config = dict(
    n_layer=8,
    d_model=128,
    n_kv_head=3,
    d_mlp=320,
    rope_base=878000.0,
    qk_norm=True,
    grad_clip=1.0,
    train_tokens=88620000,
)
Each number is 500 + 50 x the weight over its row's rms, rounded and kept within 0 to 999. Layers, rows and columns count from 0. Numbers have three digits each. The size before them is the row's rms in percent of the matrix's.

# gate: layer 5 MLP gate, 320x128, rms 0.225, rows 75-109, columns 0-127
# up: layer 5 MLP up, 320x128, rms 0.23, rows 75-109, columns 0-127
# down: layer 5 MLP down (transposed), 320x128, rms 0.141, rows 75-109, columns 0-127
gate75 110:463499594518507496503532482483494497556532525446466560564535544522581472426546563463428560509505424426450569558506465613500491525545454509517545481309496546475591428521519548483527475514574472511525433571553488454487423590446418505539444415425463453558448489493578541472530505566459529457572567524473505519520524520454542469424567460480530474579442491519539426540445530480562466540571
up75 134:440444559572445573475578405451507542539481428525469454556570520444560504455530496472444519527352433433497568487490426499477499500594560481528461574515543414463548425406404578506575529519503489477546567536533450479483407490513551489523448448459431518540523468575437577536556508559537454490514530466535564462510495432521545509431451447425436530460430507542468539503484601560499503474502
down75 113:480493561464457543455520568476545543451474486574574485493510474532502488430438546547537449508503553457583425430552462476512560483576474423544446450489430551437490545429504530436457431463546518551513507564496506533468540472439541560445531462465489516578518474513569433485446608510536450479566620492520513546546399515454520373421491483542504541342600487557448518478526455475560492548564
gate76 109:540480473477442524544447465551536519577474458555412540469446576553500526513555588388516603522480487468459536497533551490634503497481460421397506548473509349485511460507510467418526447558475540560464520509472517505512443450400452544403412461489481550501440467480511424496496587502501492506490447500535443456508455495538522526460480436489505504488474544517501519596393466403492573629512
up76 096:607529444516581514523537551533495455523514376557456495496455610580500531570614550477530507615491455445463569524567586524624532510539400458483585450487504425478468467479525496450512414455564524566498530513512491480550453463438407538455464475524433507467520513476487466466476538500578546549494501475565438476431500543445514443440411433446548480537463499528479565492474425436420501510495
down76 107:433518619526526473457523510501462534496522495491528432461421468506526418540456476507581497492515541526481614511513518414541382423528496541468443421472533453520499468475549484457429505488506500523500513645534520472472511507466505444512503625460479467537581535561446437486561396500491469461493488558548511520528447444515497451479437489554429444545462452650512557538441500498349516564578
gate77 108:461372501463464503555530560519427568455565521506478540451520462557456562505502506504415486480490523506399523584483476398540405558492419501472486509469449513563510407551574476423510559480508563461506581511524460509482556556484521520525448584472602489402512493422514555480530592522522517451448471497513450547527578495482480545517485524553388440500551616401502604427512482481517457428526
up77 109:466398542483464484534523520588474504400481574453498559497539393558543490533495485528427555493535615471567630494478567546483576533477568488546496555511522431554511485517531487503432538503505497479529502488532477518561446495469464559504517413520542522509482500588429502449552584438466444523509555411507427564485562463463495584577518587482410554510564470374522592470417445514527556543500
down77 098:460484516529470478501511483483496501488610464500504449476506494529418518500452478432513608484510397517448491592511384531434482474485479459421569516593583447524502475542402458510393494512404565602548490507462510440529433424563543438531553502503592537524445490505495511535504562522429511551506389465520482553407469543499464489494488532546528502601556443481433383473475551590479490547560
gate78 089:478524504554495454434508484531492633517455545544482545482513544513532544479524494461462552430519541552471514473559501560446477566509415624489518491562536532466514525484512463455496515514440484491499479546433360524531553452494521360455350388522519514553474456436533575614491480479566463516499453421412486625511472448477511486563452444522435453436513507535563484422529551471484545498469
up78 107:468518552535433495546412437490491511564395530602487535495430504538490536499526500457569585510506497533478490530497623455467520472459515511458503456545512508468504484427443407382490542534355515512424492445492450379469591443583506487458425517475496464559447552511427470499553561498539489503453450495482572390539528527521521486523568489491470469476502444559596550556475613553497467571451
down78 100:520516482505515408482422456489588463442542459478433514523537517530533485490604530501448500481507482413539452466512512461618502493567583473538611454541395589509484521538484597559489588528464497508480512587465391497511544479485456543567457605554494477533492444422450503464578495515474416550488479532453428483442441511495474602479512515499571515438493540497457523394510571571486560471611
gate79 116:516457551543519418441534542538479486531505536539479524550423548508438510506401592474442550408579470511481426524514573501438515543496465482582413557435497571485460444498459472433540521526548583484464614497526495568525413473519516512569481448445436519442358536541465492475427481515408462432523564454539513414450497459544540508435471447609549470454451473479515439532587531456548468527545
up79 112:491455500428552508494571493478542488517518568450503552568453513476504462489467444551425389502539531466533514577554499491553585540551542486548604546474489559492475515567493542531473511438547511383406528549499514496562438570491539524378513543432492516463452492528405520477428333429413487549474489500502591437547569525498525479551455509538482438539516569491539472479473422508454598520585
down79 114:552375449483449593550498457573541542470494448451473459495409481502442507497529409509527394462622504490443507526562567524463474503448590636498455535555516397483444513540533470479530513508539546481580463402549457483457456437584502564467535463532439514590549543567512447479563477460504486485478503484519484501503432498546604638443509602489545531532439528524468543513488494500465487479499
gate80 119:549554407459493463507515585480452647554640468442438468571523472450564381454479495463427487461469560481546524602501489533478430575412479485495530507436392444443523518427545420494468517457514589486435577510436539535501560478567539502383495465498514516437533527508488470477465402564559518471445521535428514529507529483474527440505496429462538552510455529468456565461485479487532472479534
up80 129:374586561498482536480546529445555520565542466505515487512500503504499480469527531526468498547479518484531505465451459423431454423520506448410568446404582434514578485493502458502439508538473512535430531605473514487479478446484446509469535600528414434499495566478395423500475527409463492433444464532481551560450549539430411522482455516613505471549390413437511512526580463575524414488554
down80 106:505467556538481492488535513542543539502462477475467522454556485469626512576465503428463556505451556470555514459472578412510467516514514503538551500528524471478444431495530509505483515446544541434423569529492573563405365445473477450485515584575533463463544418469447554559450496475491531521543504387509517474544494445450532420399488520571507540574560624447484431434536549493547391549594
gate81 082:519551516596575578528447556532566414554458441505556566553560532540513611501491446511418468455532461494549413461469525512448513518541499457446461505508514543447483550432452517439497488552483420534486470630508471484448604502541605505496464502568453534427521526561581422578490582558484586574440557514420441490542453504508556421553529578529522494447456507518520483458477449549515580510461
up81 108:560584550436486520491578515429455492476463498529545557578496562520482583493518496385391548482552400405526481512571493549492530526583534590582537516538504550460577524502499483439557356514476551456509422511512520472500506507462472459413485460485448466402528565461558515529538463468543521428532590494497491580455495514399473541465516485544436544556490494518530477493379445471585441517523
down81 104:498476562558490473472521440575498469448393486449462523442473509543505441482556537530504412510500535500536498444424427479483458529510524441452569514548451499579451525517473462561413519596491513524546560680473453425434515496522500519538574602521568578517438484484505428435432449536541461503519538509469520414543447462515534379434517553486446526424554537347523489519528482544506495501519
gate82 106:601406477481500489519530508453521519535550416531471466486446520537523447444448461528501477491481514535442434593537518468590399496469496600537473498466541522481491598552421481454601500523433495480497425522507463487472449466563582487524472481554325442470467544494537440486472535476457475460484493501550465566427502534536497508422540545512573571515609555434574464517535511451637478431564
up82 109:499570541447455516477421435474465451529429607467531529531476585483512509433576546579449551434536477552544571515473499479519406507520544510478452589433575471504489429559507459519605584511521490516497501509368518516488506503579594547405476486427520511541510496490558442500470515543539604533534444435477487478485516391464462460509397489394548450449509503450517525474416512421495563425507
down82 108:498432446518378479527536455533460477545488556468550490469531503504561508571484532557557591577490461422437475461511438484582492476486496529465483446499374449457450463418449506480515478494574439563547463652509495501529480398506411483485521555546517544535571476432494478494562492484503527475658504487474474592408541500543518494532407463480450510493481442524416551604526435482436509528511
gate83 106:427445539551575546505547521472435476440460525439518536552462540460460466463434509503501474494435524468446521571501476490509535502488497496454433463544564524486520511512479406528437502546538562552562612435443515487556404477505447548489524465464470547389583459507554470508522578548469406394541530550535550624482569611514502542532482458576453557504444475490456606482518546591397565477559
up83 104:575545459408508455520460436600606532510517451520540423457485501501532562511587486459488480524599477586492479402476449497532481511485541584511568568562456506474485511474447491546495536399504515478437519484547593439393498515552582441577547500552461410546456493472453526524482443464591584613516515455482456468446461465472486455453473555453545522485524617514458395549511440462538498505474
down83 096:438529426463508573507472492529495550501416560497539541516414487497531532459549520479439521473499507553474486402513597470411512526441436384429511451538549529579560496560564464516525561465407446444471546588527462567553553503584561496481576550543423511481548570543487446487412383475485511452515532525463483468439499470399478485492531487571498413556454375550538460527514490512565500460571
gate84 103:577524460463586441463556521555571523500486546519552521445505519434501439552461489469415574496560572467523461521599560470465521479429542549434523509538499471527511529468528437549499521427423507553582451536515551466540570437487459523519549445562516503516521540444588476410467575480637500411605554513507537399546515609504537400521474517526486514453498534470584503434424495415467552540509
up84 109:591514553457527395514473451481402497579488550519578500558462510593547551401603486561541501384458500476467429455493466492470537562452533490464548506580429511540477464451511451450518470397529444449475479400510505398472567495415542489497457428473479572476519460462582472534525544487539537537485540458558475451495405510446552473543520509561462446540417604543444514467522491482557441551452
down84 104:543465509469527582487491497428448428466466438422441451488512543448448550488555450620600486486501483515472471472556485493545430478531527542497537427451513469555549515476547522482495569548478527526389519649539477471455509573474539490561480572534500462542503489561382542583440413540502470453534412592518517556428511501484458532374443503471489502567506440527521560493573563583443491573497
gate85 104:515524468489506473496534539446500511422568477472501610434554420586617518566579498536501618530442562546636485434429572483402538498488558481481476528433523523517453552519488507484448524506490482513532514526386599519483519420459485534566480537533424547492432414520446440500529540475480518437537443456494461408444515602439495433509485493561553471538495537608436505455482490492445451501521
up85 106:437512396533531549447489462445582556586552492482556501527536439508467508530515467401436466524450509555569468572452483487489538425494493536510559484456490521441558491514566570559407456494491562492506458461501518581502440462458549504588538443521500587534561414442494501525403559590494542487528492402571415491511559547454570451523458546582459449515538588454474584388442444442464491513510
down85 097:581443511445442561481536418488448479396461543528485454457566566525547519515510497559499595476508519513511537459429533382512460386461471467472528503602516429518459491486530519515544451527428428396529490526487525497557609422490514460472514515399442457468507536518435504430414493447494467558467480432554525550440482565521485433427502529409563431598505503616540509536534500434460531544483
gate86 098:468489467526534521493532524416510532524436481478483465467520459530401387583476568619561559495522578458509539427520507620458530489472580483391549472541510528531441453475528438445481569453495546613462576573457503538546459517506383478456477536527495464461548575439497544503443526521501501564526548518531511506462514475553547510492443417519495467578509574569504571549418520601479443602537
up86 103:567518529483501538574526463521490457498626516534422536449431429474448582539388464472566456520433515473519583601529450492509467520460549493442417495544477544495530437534494599521552447481479401466482551555449427577504543502516521543422535426542564516514470391514564399562461490540454488544515481518470416570494575474612542545506501470530512431473464502448540564517484428562556445504467
down86 097:460495495516513560500584584453513495489500541517493510393517447518456492549454536583511489461539511484571469509520485460419560442613610592475497486574470471396462475518576487494559488550443472455521515314474491419472487509474474668563513458485543472570552503468478544543432452547480537443526495505480517551464519445566486462527555499532458521386416466477530512535532519562509449533567
gate87 102:514467502482445500572471537489497568524516462420488536508493466416463469459511527522506409556501631442449519549499490455451532399495532529538504509473507516486486512538449490478535574509436534497447405448547558521451493611460547504542607455435476486567435527481457576536496563485446546603494488434503630470505430456453579425539392492361537542451471521547458549590556458542500497530540
up87 104:586461513480411459444531502525462464502561471577409471518460528549485482556505469549498577507450464570471498455497637520485419521478503394549486481545455551421560593454489479524533433523589476526467559607501462419600474441456549524544452458470476493411459530533511521432502409557506443474479521512467460617524531461546464473585549535469472450441502478460565474453464605546495416530459
down87 103:498442505537476513548477471503495518514447503464459469503522528493484528496456464592471470495546531521419501443525432556433401472499484414527454527491536403572614482485554536518505496592445606400513497672506503565485423543481518482451512497507435519564563473580451554510499523528514599447582517545517497470509452545538412434370524491542502410564530485525554514543560485481479465387450
gate88 108:505462488518587580559561568445449475434460513542490460530546493549480406516548485576444550460462592473580545490484506496447507452442487508540506546539502462503537482562453458391510466524509519451532565543456473438439554503505463556427457573530457397558502479536558522536421599491425566605431517580452505466538459556521515478523613496458544524510570453496522586593484623537526572504470
up88 086:480509542475448474502452451539564579578505450438494550487438487424550583489476517405529482508518418582428443495456463511521528578558569525495493456486482563575462545479506550582535474442525453540499449473508496594560414463532550473526520414451558605533467518490451452440539454550544461408564529470518433515506503457456554502455373470525471508483447597458473449435511385541445408427485
down88 096:470464572482431505503576509513461507528501488443507468540605498483503434406600481513512502545574500566477522562540489470455522482480519519510524519407544546475565483453536447481553429589466430478517466575530497561541554540507463501372435402451501468596541562514537600569503549492447497476558561516453500578560439415513597576551523502611520543510438448366547509512484483551462502458493
gate89 098:517495461493479593604602526399519456607568402521493514423480481452484479527553516461426599557477529490528508435451522553439520538506412480506454466437580556542506507541493639519562547524521417560560455588610471527547500530506508585520433469554462502547537494565495503492493446490475507519471492497399460527502483439508559415443523537505514548406538533537435410465483470483474457522566
up89 109:493472445502504634617535494542503550598500443514533563555450460507492543486548468564513584584576472428536485507434480442483479484436497486488582509509419518517527435495456481495471517583477538506443496573474431593480435557478509421582423538576482577534523433483456425485518521528551512481488425557518430522514392376456519489473448478536521562441458533519509409467466441591482464437535
down89 103:426540511561490504441552565512544503492560475538488517457610494509514496488434569437489428508440511517524458530461455505511482558513481456506415561555501521481450596533475559582509594461577441546496489562544628568433524552563512493409518548531580554405543500497519386551470528542476394527508534510430521538507501533497483387513445508520495614407532540438469476424525521493565516553584
gate90 094:416430460423471469444459599581508505434437534518449491484401549571531487500532501457510490421479510533426470482555541554473561500453450534539527570484534558531484567573594530439497513399517565475425519465445495489558525490510502559532522431513529465544495643575532547523578466493519501486391500503466481495474466428510406531426540557422447552462503419591563405489447553509566485495514
up90 087:550503516575526485599504513474487484505478530508563541579583510439508524518445469468469402597523478484607617521421427444512446504561493440473500447475511455501474457379443468556461531550502481613576479522506535558465473488487454482549489569531497564448509398434501346492390520469487517489595494466543535469500527546468542464567425445474537411488569589447494485506483454518541518501483
down90 099:554460453478430548472403584468495581558527523473549432544480545443519481435605471510449454392473501436406474509471497535506528444470509496543473517390573447547586477499512545565547369527480603537496425432470454497503519481543502576495599429492485459493516498474513531549481515488520570524525532524479370514518480541525447547487440559584537607511549454543492493533463456399438522507564
gate91 083:457486518523512484406449412433589465450500520541500563508501569514489487527523574475492519462548487514402554482523537522587573570490447503535551507530499430572479507456452513533491592451486475504508561460480469475499509431419432576504518496558465418439474619467593603487504489583583557471473535457464503422461543582425474551528391378523493520479484459421473478493423482544444455517600
up91 081:495436539523424612530533542539484532622513437455530474517515383486470492487481463526526421531474531515466515545431435434474390527468545577504465462470508494544487528528544477476497517514425582456491437598561527536486425594498568508543464476422543599512550460545371538553477501418410497545508512426488525460504478485492438511415608541493458505498527523506493597523517515469563575487389
down91 083:423490560490550520457507482505524430470606615572598419501398522611507480547490538581502492400477491405504540494518476566470542447488361493463415522485409507527506490515468472529493551556429464534473488593496531488518484490452565487524490470463492461483475508511536522610496496543480453443477553535539461458518389511444496505523471412528483522493451448569533498644512388415509503500505
gate92 113:508579570460494521533530471466631519528471502521474560462446512552515463481418541447459491447601557504482513540523549498521590543491491510542526415546571440597562497508438520528501520485400488533492465489418481427551402569421444434449468522505509528467510572494527548486485562467478459507504446531541445512506536468441431524413579419429402511589429473532498587371485549475452437544543
up92 116:412485402497542473441506475483448455569521536501520457492522450496513498461539503534515471524529544512541543556541526554578433500485530511493509443459444495512473611440539600485422502588471582479537476593401501511542504497474459522537494463474471575428481482419494524595548549465575519488508455519402487581588565473413470379492524548520421449493628436535501420550539488526495612528572
down92 109:573498454538447510410447568503476456375510513427502456500573547512534550500476493429537533590508507526502434623539411443510553579531471499567486513524497439500592484456525511496532538481438535417487509449491568451518443493524434504466490404403533453508403464550478642591473486483482402541475455527490428457549444535500426473545533580538562548502584514491470481512573421484511531526481
gate93 082:487503461514575488634458490481558597592482538473573431464538472476605489477574517525437531441553479547568468550520438425557480526461417590499511580501554463463466513486477486494504388543498464482482466662509463509501535468482500488504575490503582526572480468486518476536479457534469454516463461632480604488497508545414556449601501512486453512461490519447487379523494567432517468518530
up93 097:509607583470570565509488386367462539488481481473481445593487493578438579480367424429549568529474461597497506623496545480564477474484553450490548524585464530462588477512422491544509592505519506496475481514526563536457566560433563475510497422532483474434420477516541513494487476492510494526523519452510422518506446450487512452532477471527376494400470472514581525535546506497466484502453
down93 097:439523434544440498527524375613508398519441444471477501410496566477493553536552507502509510510533519455573553452417426530524477488461492484517598555444478558547498508522497571550507507521507503559526410381498514560510495468574415514530429508496500518451521538455500422451511564552482482576538564574497478520482532584552501460515494502397589523607515529428560365456578485514493517502571
gate94 096:484523531453468607502512429512563529490615484589497466609524505565515522510504548542491407419417444506462453540569584516433432506582565523451521494527464585529455440503513533506503531443442398577452434431536461513481460397447539451443547412428565469473575533461551509550524570516466493433532464537509465453498555568496585481524553535504479543574565464521521473546510518393485540535525
up94 106:466504537444544527524521551530536478513418517425416535462485586418474537505527516498475498563525464512505468445499483542536460493493556551508541518468460574528566474458436529404487464621527521533409443511472528437452470469445511569468446553494494481522550421537485486374403431577616456551460496548546432587558404519515503473606453415542539485418495477391502528482500470583587492503478
down94 093:541635507471447457527479494512504488499449529440477465526529477494546510472435503599576444510530519529382480440489452558458534447508500520460499476425576529515531565519510496377542422558464522464420487486417489462435490423526490428536487490457463587459564516392551490543505455405482483432506458455569562555533486493517454528491536380563492574611474599565567501529504492508497385499529
gate95 104:515577537440473542528584553465455535652491495569503445515540489556477493499521564542599563526520452488439446541524524466455468525475483537568554512483472443576490554468450441522479493546469406539499475480485539487441525475556485545593486547560523447520442492480527502518461471422529425589438580468499461521449573435472577484433401552524454498531589616574573545589442491521566419534547
up95 115:446560519485510534542568486538546486514484556488380537453459464517530559504496432520488519439495403507436490408496497411406461611444476519481490459446536522492500499523497547543508554371551479495546533600547593554442417512467519511503508453520475482587514412507457426515533429499444537525497548436573416409537528497509593542481554462584550396499551533531615524522461515492471541495421
down95 119:488415472411521424563522495467410474479552485557571462490499545517554444606538448428458492532553511558467469476474528439439562526436530527436473552482375545529505557490455452573565515476503535561526525478478520535535558575564499405512522472404469603435432541449517529479500525375520456436612469546439511465476531484554518496412538571541560499446500515605523501538510409491464462490535
gate96 096:528556395390516513551478502487495511553541342565558411459522438520520407476403490552538489530445506524423542609500496543482425493472488524488507426478477511486513523490571394419518584508522516455531585451441361516515473524522556408622519443556458510511561446414504482514510494483633540448542504502464505488473531514482501501521433463510524583485528520456520500466484459527518507519566
up96 084:546553458435565486561405495496469479547586354509557441503487492607559447482400528593512517509412508562473592534488475474514409553538482576484455470447503541483483544526580420430472567551478439465528574513476421487520485521542558474558504447454450510562532414441536491478581531541615584522511450531552480495479546493432465492527438498463525530480528543409515494471431440532475535483568
down96 104:522486565492562472484675456497556494538570540505479542543501549519496497469558517483505493585501478518565461448475500471463531568521519419485605591485524510490445515532410585668593478496531573638588540441573538499479490550482545561415506457561465485515493558507459492537450477500441469428455505464473558470470455512536425533480478549470472492527455529438539432516491569414515438481551
gate97 099:458555553513429526547563554557564476509518575565496614518442512527463493580538499479489568556446430540581538537479647431511482505427499458510487540488490638591556517479426550487450447461566464447482491518419465512503538412455524524462546472535471471470588452669493488552461408516473508557539465488451473494469460471508456535551573543517482565575462527483496487460527552503466449437466
up97 102:467513531566568509445494456554532531467502486491466501517496515459547403547556535510457496539551487496578449548472545505512495386460504479420489468497539562512638446598548501532508518424453419567502388503470467597589505597523509547478551440516569550522516468558430505595480396500407468553515495494489452506560507505546495554525506503605570531471433582444466599602466504487450473460478
down97 097:507464576431532447359454532430451513506498558533389522428549441480490531450548458555666372550543482546518488445453481504500455503549512501454488499494480490500508514452536535443494496482568418425473499559501477423490492443475435419413454481474539527479531484472522530452529411565487495532471467511487537515469453478499521520453457463506599617440533486484587555538455414516441396414508
gate98 114:559533558474541526447530502530515523564501564486568455446428580488563538404493547510442466497493414509487477606540532557520524554521575377483396518470499505467538489436436560495554465450459471476464501528376464469423489531452517520412569454517440438511512499498444419477411521485489475539440505496439422434479495529506475459466542489452622535462501549488543390479509424369451526567529
up98 104:571445530481495528458492517494377539517524533475560514525498535536404566541541589571484477520508486445370546575480537532518495502391542477454517516485521449464540539558422502506460517436497565544605554535516390482519515571460450552453570547565369472506528552539508544494411484522454509570485466552446482530555446455574441471504497478584534443465462455443564454451567500412432487548568
down98 103:396425488549518463518515513471485511490470541561460429534457391554513460465420554463538525540484464454477449427477435390472502448513431477491508428470433447454527483550514542488487467471585519479504457613601406524555488524540543481527528513413472504463519529551537555499437531413574534497542461447485439481515520492471565569416535513617490471401475473514422527552623472575483532402454
gate99 114:416558532500496403493554511525423460409508450495596472407524512575472478552543465526450479482564544501503556577489452438493478441586465533488423496445508579494533526513497480485539540603385486503575521451470426489499532501434556479545424444495395406414380516431501549478493478503516603498510426487527500484485541504453570529623490504547539505548498475519451486491479397544439479558552
up99 108:476559511482460445547545538505416491419436448457574428517488482500470440392516495600480543461499550597495522519459484391423473484534453530509509459462497557482549470495538464469498480506390503426523584559457455502536598512477543437510459514448392385504441457448503450542555534503539545382451480500542461530527464454397539576606501477592512447546491558491491480508502404457469496566473
down99 099:518480565416541396498440485436579514609509498478432469502489452496490509594525409444494490558540569472443506488513459525529494557539506472517519570483442557553482412497460528490380495494408515578539477469577534449526488636493513535465498614504553572436488479433486398467453472495486363554480541572491539525459484550495499496563414470498495557435468550442563526446566504533512504579506
gate100 099:464535498518589593397495510617502486505557477573450504538460532448493518470548463528443561514527468580482498450530380390474580448590519548414404426432496519500542450484538473514489537464460530555514518421500623552558535474505490481474618561480585488557522470542548527449540529417532555515469503548586455505511486347502469483536510515490438440481456451470536500483540491446542522505525
up100 080:501520504460449424585468523470512491498517505494593455496491393501512502514467509476615452508447506396534557528497583567536462542413514488539657549558482543483469552560564572432511498499546466500524459613479412487386441491504488421604434407573433410490491471495453461531513518511511443518511545498476525505413487567468575522465521483564481547439500548506442594546558529522499524543468
down100 093:526434538511545553431482488539532487505463491481453485631495497509407430517565536436507524483548462460431438493586455596480401477380528592476435436513563423484493575454524398460531544568416529510492498494435471465482493493520426492517516428497486504494448503529557556504525445510548596539570458501453451582493480499425484444510559526584525453530599452451456536526509431487528386581469
gate101 104:460444525437507457511484511506448443448452472554495533539453570577527473472551568534554531400498543514524506424519541480367585519509504438472526383471592553536601478509551444486465518504499400492462547479533452515527492546503493510601550546429526450464422435520459492531527487533610517488532518568504516478584532472462530452550434593397500419502503595578571438515535408462450526507542
up101 110:555474443386504445460518448555506526543526514579416428482481511530455500528501507554436498542550575581415433538567449484535432468535576639528368471455450462493422480498527456531528489517469470468498469442408594549443553547414471493531391561522556580511532573536466501505532537543496473449483465416592519530541495524544561563476505498483515517581470529514518421483550443503463585513471
down101 102:451594484377498539624461514531456577579389530482405529570479504487464563461445412548443485541409582430479547483458567506515562476523428474402494501421472428472453470402544526551499509515530623455546542539501452531505530491530480517447546513538409506478518535468474463536462531501525556527503548538544467498480524487568540451536528516525512473432483498553439549453422571532573561410463
gate102 110:529405539406545572587559548479580559509510444536544532505527515419483534466521518510517533524567465557463465456489474545579494485476461545481438423461483542514504434498502497537561512483459515482508503535461528567472535542583621564548433480428499561453468450502487542404442458507481523403586448533535543416525594612468557572380540445450490524497433544464555497536526637498483513505552
up102 109:469644496436494464448528567440471504489589559482389506605461525493538495505486484507534511442508553545441503500521540485542502536594622521491561432479521438520460467455480432441525485407563433563394480548473590459491437555519486534505550502575480461495477425565456477513566519520501534520496483569442571483504552446563481386453585554494588462502482501471467485557444445488576503591453
down102 101:544481413551465429556509426568459464551469512460524480505532468529492495493547432495491494548507544393498451505595380464545514536495478425444539468480581574504499427514488463531412489514525482503604574286555391529458493449497574556392604525537543521524571521507498537532487554517495457477507490496489518498461509491529461460563547568585537488406563560497544480486499458507463512469478
gate103 096:562484410385501439476507474504509553551414603501545460451462487503489431399624515512493524428521593509492477480537468560504491493483551503491513450497440481466385488454544452482562483502515525517533459494475448534541487529503426329488570528475545561496514493511549547552418578476552477470459506549505495422535419432478521424542523546533574541561505459364490472446476514448532386505512
up103 101:479516473437576469545489523510556434532501417457442548467534539468518494517574510553498509479478487458542472581492465466583479440443559497462447579469509536401477454434564507455541510495444498485599476471470479576467536417527532415506523498492576528509441528538497584566440453500463394547457464556568467549558378397462451415520579522428523589416433491456485389513493452443468464432498
down103 096:506544523431458501498521507460409524460559474483580437479487619469522386567501460570452479483433500558484471470567565485454513527544450480528488420565579518510563512472538560469449583459488522475470518508409475495475546536499487555473636538356486394515392459442483483444428501536480529496460584510489556499517564469514491451408380515560462493474498533490460533545417505466401493486470
gate104 021:589610497526459530453489503400486572407474527535561445448436516537500458428445447439444420558525489503483409405452532548553597445427493441431457545472454463499574472490597496523550515453482484469510442479519525488565442524552569506505518544529481542497465523529549451531549472428512438406502573584523509511571566494507473470513505602486435500509511441414432487561464522419552484545392
up104 020:487573441408542475549560498528483484472432500532590521450424466555474476539455440544408444446594581511581450403484549559492540500470441483541428458551522524452557540452587525580473523495534486517430455442508556430520523567474534540467437577521531452460437561528464476478467470463482420435438461550423519431594506529442422415490487546460508417423454508540520530545521444417475469565468
down104 010:608636430465521543561382471497438601406479534456517501467514539539476435543497545451586424533490410461454484447452419517491519514524441524479475474444405519492589524510596458527506484502473541472482536558551562497524497463504504587551606425525481562513524473579520515484492496457549491443486558531536466483482548541441570464445566530505537568402512515530423509463468490521444489566379
gate105 106:537385490536481565505527483502472495588534519470455457446557475552451536523529609627471511503504528563543536521493530422457527496545558561587528500493568517628498502479530546469502588453592480453508473560482446463585583535501441485440580468448470471517420563492601543524538607414422477490514460419486515517563528442488504511407470494442484376569490491501514512535514463506469576455495
up105 085:539427493601470480455541493458495512607522499466539466437573512508519496431508585602449533532500498593525508461492570374443483487497522594587578480484568500549461546503583520504450594492555482518539458552531482458573510518523453476459576473433453525518429528527626496510514594447425467494449456416464491488566493485457509498392464533398452475550503490549523493550551489467430542414445
down105 111:534480542467540554491566466441462499432454497459535487573583478441511532531482502470578432553466537449504481497502565617600553448430444537554443530606592506512480577432432414444444486515500470487593514463468515505447509528518494534546450525478536463511545449510402474451577560571447529516523495532485415405522451597445642440510452486443476448491515441514431524572513532477449515524432
gate106 096:555497336528505452440522472477453497571384498540479451477506500526575431570494550474482496523511570484497475452528593529485466421475576539549494568446462479460552467532486547559489462454491480391489447444431479531495453543453523515585575504515540551568521494488549518475515564514492478433438531434606452551493474444471594534568500563502494483654457437540480597451587508504505514557556
up106 120:457574555534493428413422376496536462452430537563554543516414557556473514514493472453524468487446586490496586497491618380533463451450455456543572475511491551473505533542566440405439515565518474462495545545577561496436576428551392502481479531378521517586481472516480437502479607484552457567566491480484493498512449492476512482500491489581502496501532491540476399510489511520528445579487
down106 092:431428520474488520516545516474469536502564556491536530514567417420403517410453495533559553499455520509470482530551361532501534502482519469442444492553520517481467462406576470510458434517424489530523549518558483515589526451449498515370442499540484516428476504547511565546487461481521611459507451614499438529583527572517416503429540422489480513403496548546543445514368488501536513416558
gate107 106:486532541554341576510624555425533493498513500417462457496476467502490475504483484567596499485561485458557603427507477485569478429471590414501439495543561445575595497479496525468498479545439427437495487489572492543457483500541459585448513520527533510525498414450506512431448472413452468528503527500522570574494426469436548436522473582482413530485515543516502567503463551452458594561427
up107 106:470574572558499499475650466601549435506569511527463415521514422425437513585563560534564462400453471461496495390488490477538467491508526579449557484561495533542587550515505461498434517522512457554443557456434458532475499533546400442479483470527552458466508512525474497474512555532491515475512443530502486596449604504457498546588595551456382492543540562547527487412502514449490479526446
down107 097:502478456505483592413502442502464406545566487604547526450560541445496504584503578430535593548549490529434488541489504506527549494578429586570521533524484419578520406501518502584525559592518513603567478536471467432432503515430438485368502583489538466471595429466440535507426450545525467537519513539507474391479459505534422557502449577512511447481528468492508513509498492485513543449516
gate108 116:486461473465516462521609492477614506498520571501505555490410490510534611436509567639546514456476500507502490522574533471389558422476453548474499483472493426520482563518414499524493617422586506549457493494508526493505535504529377562513479520537574514502466440574454503460503544420440574517528588501573501577523454461529468474472511472588501610425504501497575536487519449466556539577543
up108 112:520482498527451389513471496467457491540511480439529487567480511451537430460502521524510403496469507491433392490428511499395488452495527558489421550521530404445528418585481510515515503482501499554467616492445561487518582492546602478518480578499463478462506508665522522594460485613499451549445506578519513526482611504490550588532544537548521414405484556507404549470492496482442496527506
down108 115:449503386455533473476502498511475433492503480455449554513543570543512516496569494488531522441514455564549529563511411495501436450491484583471455477462518465477482502601510474452545418473489469494453396323457403550468518582472493555579544589428579531510461469513473477485490424490527532467505461533382580432492480530484509540428514442419456482540512612552572472507509554460420555526558
gate109 100:457483542539477471488436549568489537474580530502562468500445495559534511422461517473398499543487564484555534459494464399490489499494488505467525529493459483501590443527442386511469417506505488496453457544467548556581532518442469367505575436571409505514496479551409479580440469486469529399547536369603516512563503483471513523486472518558393382503429510549501477495469552572427545452510
up109 100:517490406430456444493560561469455455515578455486486470498575552488491487452482513484576443501496531600408506545596581518589570569503428466558454442480467593401534514470453555526531512445512434477562458529528429472410534529502530603466428354460575509484517458533543507540461518479520479573455458542556477535533499504560555387549561502479548488482497481517439501555503482454454579415502
down109 092:539471488464500525519472377562463499529559585489445472542481517379505448594417511429559499412490486490412471585538553511544620439470496494560439534474535632578443531460483545522483492498529516575516496386562504558437447585455468482430450508509491450482492525498506470510488512473428429467480564471541536486414499501473498486578439547477531549458599475575506499513426392453466525538469